Part of a small language model's weights: vocabulary 8192.
Each number is 200 + 30 x the weight over the matrix's rms, rounded and kept within 0 to 999. Layers, rows and columns count from 0.

# q: layer 2 attention query, 256x256, rms 0.0857, rows 50-63, columns 0-63
# k: layer 2 attention key, 256x256, rms 0.0833, rows 50-63, columns 0-63
# v: layer 2 attention value, 256x256, rms 0.0931, rows 0-10, columns 0-63
# o: layer 2 attention output (transposed), 256x256, rms 0.0886, rows 0-9, columns 0-63
q50,189,213,178,227,202,212,226,180,232,176,185,226,205,177,178,196,213,145,251,195,248,221,212,192,223,235,149,179,148,166,175,195,188,224,183,171,199,250,187,203,215,182,191,222,207,221,204,194,233,152,195,193,208,254,188,183,204,264,205,193,213,205,149,187
k50,229,239,198,176,214,170,236,232,241,227,245,209,275,180,217,134,255,164,227,192,222,202,220,177,196,236,212,180,160,174,191,144,252,189,283,171,277,274,240,177,190,147,173,233,173,182,165,253,196,225,219,186,198,211,208,263,226,181,187,160,195,242,181,203
q51,215,200,204,236,202,181,169,166,141,216,203,199,225,211,223,229,193,212,204,217,234,173,206,206,229,181,153,178,175,138,182,185,260,202,228,186,237,233,168,158,235,145,208,156,257,212,164,241,200,179,197,201,212,216,189,205,256,219,210,208,181,225,218,194
k51,238,197,199,228,192,194,229,232,184,199,199,188,189,211,185,216,168,184,159,198,200,167,184,244,183,188,176,194,235,153,195,214,181,216,203,227,165,176,149,222,226,208,185,196,223,198,180,214,173,191,219,212,186,197,211,220,219,190,178,192,166,246,198,307
q52,234,198,171,189,216,226,252,191,252,178,165,208,195,173,150,183,193,165,259,186,187,171,178,144,214,250,199,215,167,210,202,205,159,201,209,155,226,186,223,201,222,189,193,183,198,227,176,172,210,169,165,211,217,161,208,193,237,279,161,235,235,190,140,234
k52,181,266,231,199,214,208,167,155,161,180,223,200,211,147,189,176,202,218,208,197,167,200,162,184,183,164,206,218,186,267,192,221,220,207,230,207,245,173,285,204,188,199,160,221,156,242,168,178,155,208,180,199,189,189,175,217,192,217,213,200,212,208,234,89
q53,226,219,239,206,213,213,214,154,205,206,193,211,221,172,228,223,198,224,171,198,218,217,188,215,215,239,169,175,221,179,170,116,236,168,181,190,182,252,171,185,186,188,193,208,178,227,170,207,211,207,187,223,189,228,173,235,176,238,226,203,213,256,169,155
k53,156,242,157,174,252,211,248,188,242,186,163,192,252,185,224,142,193,183,201,210,186,188,200,203,168,212,192,185,193,197,199,182,206,192,223,180,222,204,213,183,283,182,238,176,199,211,174,166,182,219,195,166,188,206,195,253,237,201,218,223,199,198,200,129
q54,254,195,188,222,158,207,214,160,201,187,168,197,197,223,200,191,229,235,204,181,230,236,184,203,245,158,166,179,171,166,206,197,247,199,170,156,162,209,189,193,252,159,214,235,179,187,169,242,197,205,186,177,202,142,188,244,206,266,196,187,243,247,196,163
k54,195,246,181,208,190,146,203,213,237,228,206,180,204,209,177,145,217,175,167,257,224,226,204,198,214,192,175,182,188,162,150,152,204,216,217,202,227,250,209,226,225,188,172,215,214,195,175,204,146,223,210,206,188,192,221,161,200,167,183,258,161,185,230,188
q55,158,183,168,164,205,141,175,257,220,230,239,195,181,225,218,256,180,200,229,198,207,205,229,237,173,252,176,192,219,251,207,222,220,214,166,240,230,193,230,247,195,203,258,207,185,197,200,215,199,251,183,211,142,145,189,182,181,150,191,154,217,164,244,230
k55,192,137,204,193,217,214,221,202,216,260,167,183,175,236,189,180,205,197,183,210,172,231,201,196,236,201,178,189,211,223,183,229,193,213,227,191,163,224,190,136,171,230,221,167,219,233,230,240,154,188,267,180,226,241,189,174,187,226,138,237,221,188,136,195
q56,155,183,249,173,232,189,194,194,231,201,260,210,235,215,228,219,131,179,201,210,206,152,164,197,141,246,166,185,154,147,125,202,226,226,198,158,169,233,167,196,220,162,192,201,204,288,170,142,162,263,212,197,260,161,156,189,242,200,178,191,167,181,240,274
k56,165,258,160,152,193,173,240,181,262,223,171,196,188,209,189,168,270,195,143,193,202,212,210,178,184,215,143,198,222,195,160,190,230,155,211,264,172,163,183,186,193,249,201,159,194,196,211,220,199,195,221,256,213,218,229,195,237,202,189,270,224,184,191,168
q57,210,211,192,209,186,193,202,184,222,167,236,217,208,201,160,163,208,196,157,195,218,206,200,258,223,181,187,217,178,209,210,201,198,180,172,209,179,183,141,184,199,241,151,193,197,221,217,222,200,227,229,192,228,169,205,190,220,192,181,204,233,186,237,211
k57,185,223,177,184,232,156,187,203,227,190,194,258,182,219,178,209,235,176,239,191,236,199,204,189,229,220,221,219,194,197,187,243,202,203,180,178,200,212,194,170,169,230,188,171,162,214,211,179,165,209,243,188,219,215,256,194,186,161,168,245,186,154,277,207
q58,198,247,220,237,203,188,246,215,173,158,194,210,215,199,223,206,156,192,176,199,198,207,185,234,161,174,211,202,208,164,202,229,146,210,194,208,132,220,218,194,162,229,231,240,168,231,242,232,215,197,207,184,139,306,210,201,188,235,198,179,210,240,183,170
k58,197,172,163,161,190,231,196,191,200,220,192,174,179,172,226,169,226,276,205,179,190,201,181,184,228,220,224,179,214,204,217,148,228,198,214,197,183,213,176,238,189,248,173,180,215,154,207,200,239,209,192,178,129,202,203,158,165,206,207,208,242,151,166,147
q59,228,217,200,147,206,211,191,220,248,197,243,193,219,180,242,209,161,172,167,168,194,200,182,238,168,224,186,182,187,187,203,229,151,253,194,184,178,221,168,264,155,190,190,236,167,209,204,180,218,203,204,181,174,211,189,269,236,198,226,145,190,243,169,191
k59,156,187,195,186,176,241,235,186,228,253,203,177,192,196,190,174,209,200,199,209,207,143,220,181,218,187,225,201,174,202,231,211,237,189,196,196,198,240,281,195,193,162,209,199,182,192,229,181,188,217,168,207,161,195,211,204,197,198,231,197,228,191,158,148
q60,174,187,256,222,203,241,243,126,215,200,168,215,195,202,220,220,172,217,203,223,180,150,220,198,154,203,214,220,148,165,190,218,201,165,193,182,193,224,233,203,245,178,237,196,170,227,189,194,183,199,181,141,212,215,202,201,194,251,214,244,180,261,173,174
k60,196,203,214,187,179,199,186,186,168,188,201,199,197,184,187,217,193,220,190,221,147,251,157,169,201,205,212,175,204,244,207,197,217,205,206,211,202,168,176,209,168,221,181,200,199,205,222,197,219,184,196,214,226,186,152,197,230,242,193,203,215,206,203,185
q61,179,243,171,211,185,215,241,193,205,193,213,232,221,173,246,197,167,224,201,192,214,192,196,251,182,196,207,185,189,166,179,209,192,184,166,226,188,218,162,223,165,205,181,186,164,233,218,189,204,236,168,206,203,214,201,156,228,187,171,168,209,198,221,222
k61,175,218,187,180,223,243,188,217,203,206,212,187,228,191,227,192,203,170,242,182,185,181,217,188,202,213,240,212,160,221,239,259,248,165,180,207,202,236,210,166,214,168,177,190,177,176,201,208,225,205,203,204,150,228,193,248,161,204,215,178,249,186,218,149
q62,195,174,220,266,157,174,224,153,230,199,146,205,160,226,181,194,206,234,174,201,190,189,224,153,247,197,184,178,212,194,244,183,231,178,203,200,246,173,197,151,276,243,202,185,179,193,175,161,210,183,157,157,185,191,193,184,222,270,210,248,218,257,236,188
k62,211,196,240,250,200,216,154,208,210,218,207,191,206,233,209,210,201,196,231,262,198,223,177,228,212,184,207,200,190,228,208,188,202,173,217,188,209,175,213,220,273,168,198,203,197,214,193,229,200,182,191,197,236,191,198,253,173,206,204,151,195,218,211,199
q63,193,211,164,146,254,167,149,180,246,205,166,203,193,194,174,206,241,173,207,161,201,247,162,139,199,203,145,208,202,261,197,210,212,226,196,162,247,222,222,191,193,201,236,149,229,167,193,201,260,159,190,184,242,184,213,235,241,227,247,167,168,175,135,170
k63,235,221,242,214,169,142,225,191,160,226,186,235,212,252,141,186,168,253,138,232,223,195,171,205,207,156,109,197,228,228,181,249,140,237,226,262,179,198,203,176,170,204,189,196,208,259,191,210,126,228,242,178,252,191,207,204,236,146,195,200,154,243,189,234
v0,198,229,266,213,218,217,190,149,247,178,162,157,162,280,176,182,213,295,175,214,194,226,199,201,199,196,174,182,252,229,203,208,218,204,179,200,206,209,158,203,182,204,181,221,210,157,174,230,185,197,229,208,156,152,180,182,148,228,204,195,237,229,192,138
o0,210,267,184,212,198,191,189,235,184,189,248,226,217,194,235,178,249,134,190,186,268,226,193,195,222,171,186,175,205,224,199,220,209,172,179,235,194,139,157,207,226,158,166,187,234,214,210,209,200,217,192,193,194,215,174,181,223,197,141,237,130,132,225,180
v1,227,200,177,122,194,194,146,159,168,128,220,157,183,163,244,155,253,203,191,167,193,201,205,228,161,57,202,182,149,163,202,166,240,193,216,249,231,201,115,251,149,160,170,199,147,250,248,149,189,235,218,107,166,140,193,168,192,226,153,182,265,87,226,143
o1,225,173,229,186,201,227,216,173,208,159,199,195,188,209,158,223,186,217,220,199,152,201,177,185,229,223,196,206,228,220,193,169,221,208,204,193,191,174,176,174,180,196,182,210,225,229,172,206,204,164,282,208,225,181,163,182,193,230,179,178,244,205,232,233
v2,189,139,163,201,195,218,166,248,203,214,191,209,216,167,181,177,163,193,250,209,180,219,172,190,203,158,176,218,204,245,197,186,218,218,242,165,193,248,205,205,184,216,193,174,228,186,230,212,244,228,202,196,205,201,212,281,184,203,174,235,185,163,111,149
o2,172,217,169,183,243,225,220,179,235,177,221,224,226,216,187,179,213,184,219,161,219,192,189,203,214,174,203,231,232,244,238,239,180,201,240,195,150,161,281,248,235,195,167,194,163,234,171,181,175,226,167,184,153,160,144,180,223,208,187,222,224,214,190,159
v3,162,256,230,201,134,221,211,222,230,189,209,177,221,233,230,175,184,209,200,156,186,213,194,212,195,171,245,190,195,226,246,200,183,153,150,186,250,159,181,148,211,181,148,193,216,171,227,215,209,247,196,239,214,256,172,196,174,259,232,191,218,231,184,231
o3,205,186,246,219,221,220,210,237,205,195,201,196,207,230,178,225,257,180,214,228,217,196,202,250,249,186,161,185,199,186,195,210,154,176,221,179,220,220,227,158,181,249,213,193,204,223,180,168,206,180,167,169,187,225,189,218,252,170,225,254,232,212,198,225
v4,228,172,183,186,229,199,165,238,163,181,175,195,187,139,170,179,254,205,235,202,197,240,192,203,191,213,199,172,227,232,252,216,157,192,290,152,224,248,202,224,161,227,182,206,229,221,168,181,235,145,143,224,187,148,202,105,219,219,195,171,214,160,161,147
o4,212,225,159,211,184,202,195,205,216,270,197,185,231,266,159,184,176,206,233,188,160,200,184,180,188,233,203,164,164,236,188,191,179,127,181,152,205,222,142,215,231,203,280,224,208,165,174,217,164,188,170,178,171,224,173,170,209,195,196,181,168,174,194,185
v5,191,233,183,143,201,121,194,185,216,243,171,236,148,200,191,194,180,194,158,197,221,175,215,235,142,268,184,209,199,159,253,215,229,189,191,266,147,257,199,211,153,208,220,223,210,197,192,239,198,245,238,186,189,194,195,248,187,172,211,206,164,197,146,227
o5,213,186,205,210,161,255,170,230,210,138,234,205,167,155,195,184,180,196,222,219,208,191,206,189,178,238,233,189,219,103,204,199,215,203,206,202,181,170,228,200,180,227,210,148,181,218,205,158,207,179,154,206,239,175,201,256,193,220,203,202,214,233,245,217
v6,225,218,209,266,193,251,189,158,193,241,193,170,208,220,208,212,217,209,216,197,172,190,199,242,211,181,238,193,171,207,204,219,197,207,220,195,255,219,211,204,157,212,188,170,314,186,209,203,219,200,185,201,168,196,155,194,182,228,170,181,210,187,150,143
o6,221,180,222,246,244,197,246,171,228,179,202,233,182,218,159,208,209,226,211,219,252,223,162,177,182,145,159,167,189,221,219,216,269,202,173,162,202,183,206,208,185,187,211,215,107,190,178,254,198,191,219,219,209,112,224,183,217,227,196,237,139,173,248,141
v7,178,235,118,182,222,188,234,210,193,206,190,251,264,176,189,261,194,124,188,165,215,209,213,191,249,199,184,227,203,139,236,159,201,226,171,234,136,236,202,266,254,251,216,185,134,188,172,273,235,158,220,168,218,221,218,204,160,160,167,188,196,177,171,218
o7,232,258,164,221,200,248,218,188,201,194,183,191,280,228,227,222,192,166,199,234,184,218,205,212,268,177,195,151,188,133,158,187,184,219,177,189,225,207,161,200,233,169,267,200,201,200,209,248,184,180,165,226,185,171,166,205,232,196,174,203,197,194,119,218
v8,144,170,186,164,242,232,200,192,219,217,200,192,260,195,220,189,208,159,182,215,200,213,186,210,199,155,182,244,158,222,162,168,225,177,195,198,217,176,188,144,212,205,213,182,233,154,206,187,218,237,184,193,204,228,198,210,217,186,205,184,206,182,230,202
o8,145,235,188,224,224,183,201,184,233,143,175,223,186,227,211,215,204,199,212,191,219,227,271,235,187,197,174,181,177,177,176,207,226,183,193,253,193,191,243,203,200,219,244,275,279,176,186,174,212,153,189,221,211,209,208,185,181,224,218,196,208,168,155,160
v9,213,210,206,181,192,215,215,195,248,172,175,181,184,203,242,160,211,217,142,161,200,225,201,203,145,241,132,208,192,179,162,203,230,154,180,222,259,174,208,173,130,193,195,229,165,156,192,188,189,229,233,186,211,198,197,195,280,230,261,170,171,256,196,139
o9,187,160,173,178,192,254,202,210,225,177,186,189,175,200,160,232,155,196,247,176,166,192,192,217,177,241,252,209,242,269,189,207,230,226,188,240,189,188,218,166,188,186,195,179,299,233,233,129,166,199,195,209,175,210,122,192,157,259,214,178,250,159,218,220
v10,222,220,182,230,156,204,158,192,222,190,173,155,220,211,201,177,213,211,181,229,201,220,197,223,198,168,222,159,186,246,217,136,238,223,228,183,277,170,154,213,197,199,226,179,229,236,185,193,184,152,205,255,253,167,198,214,169,231,194,161,217,227,192,219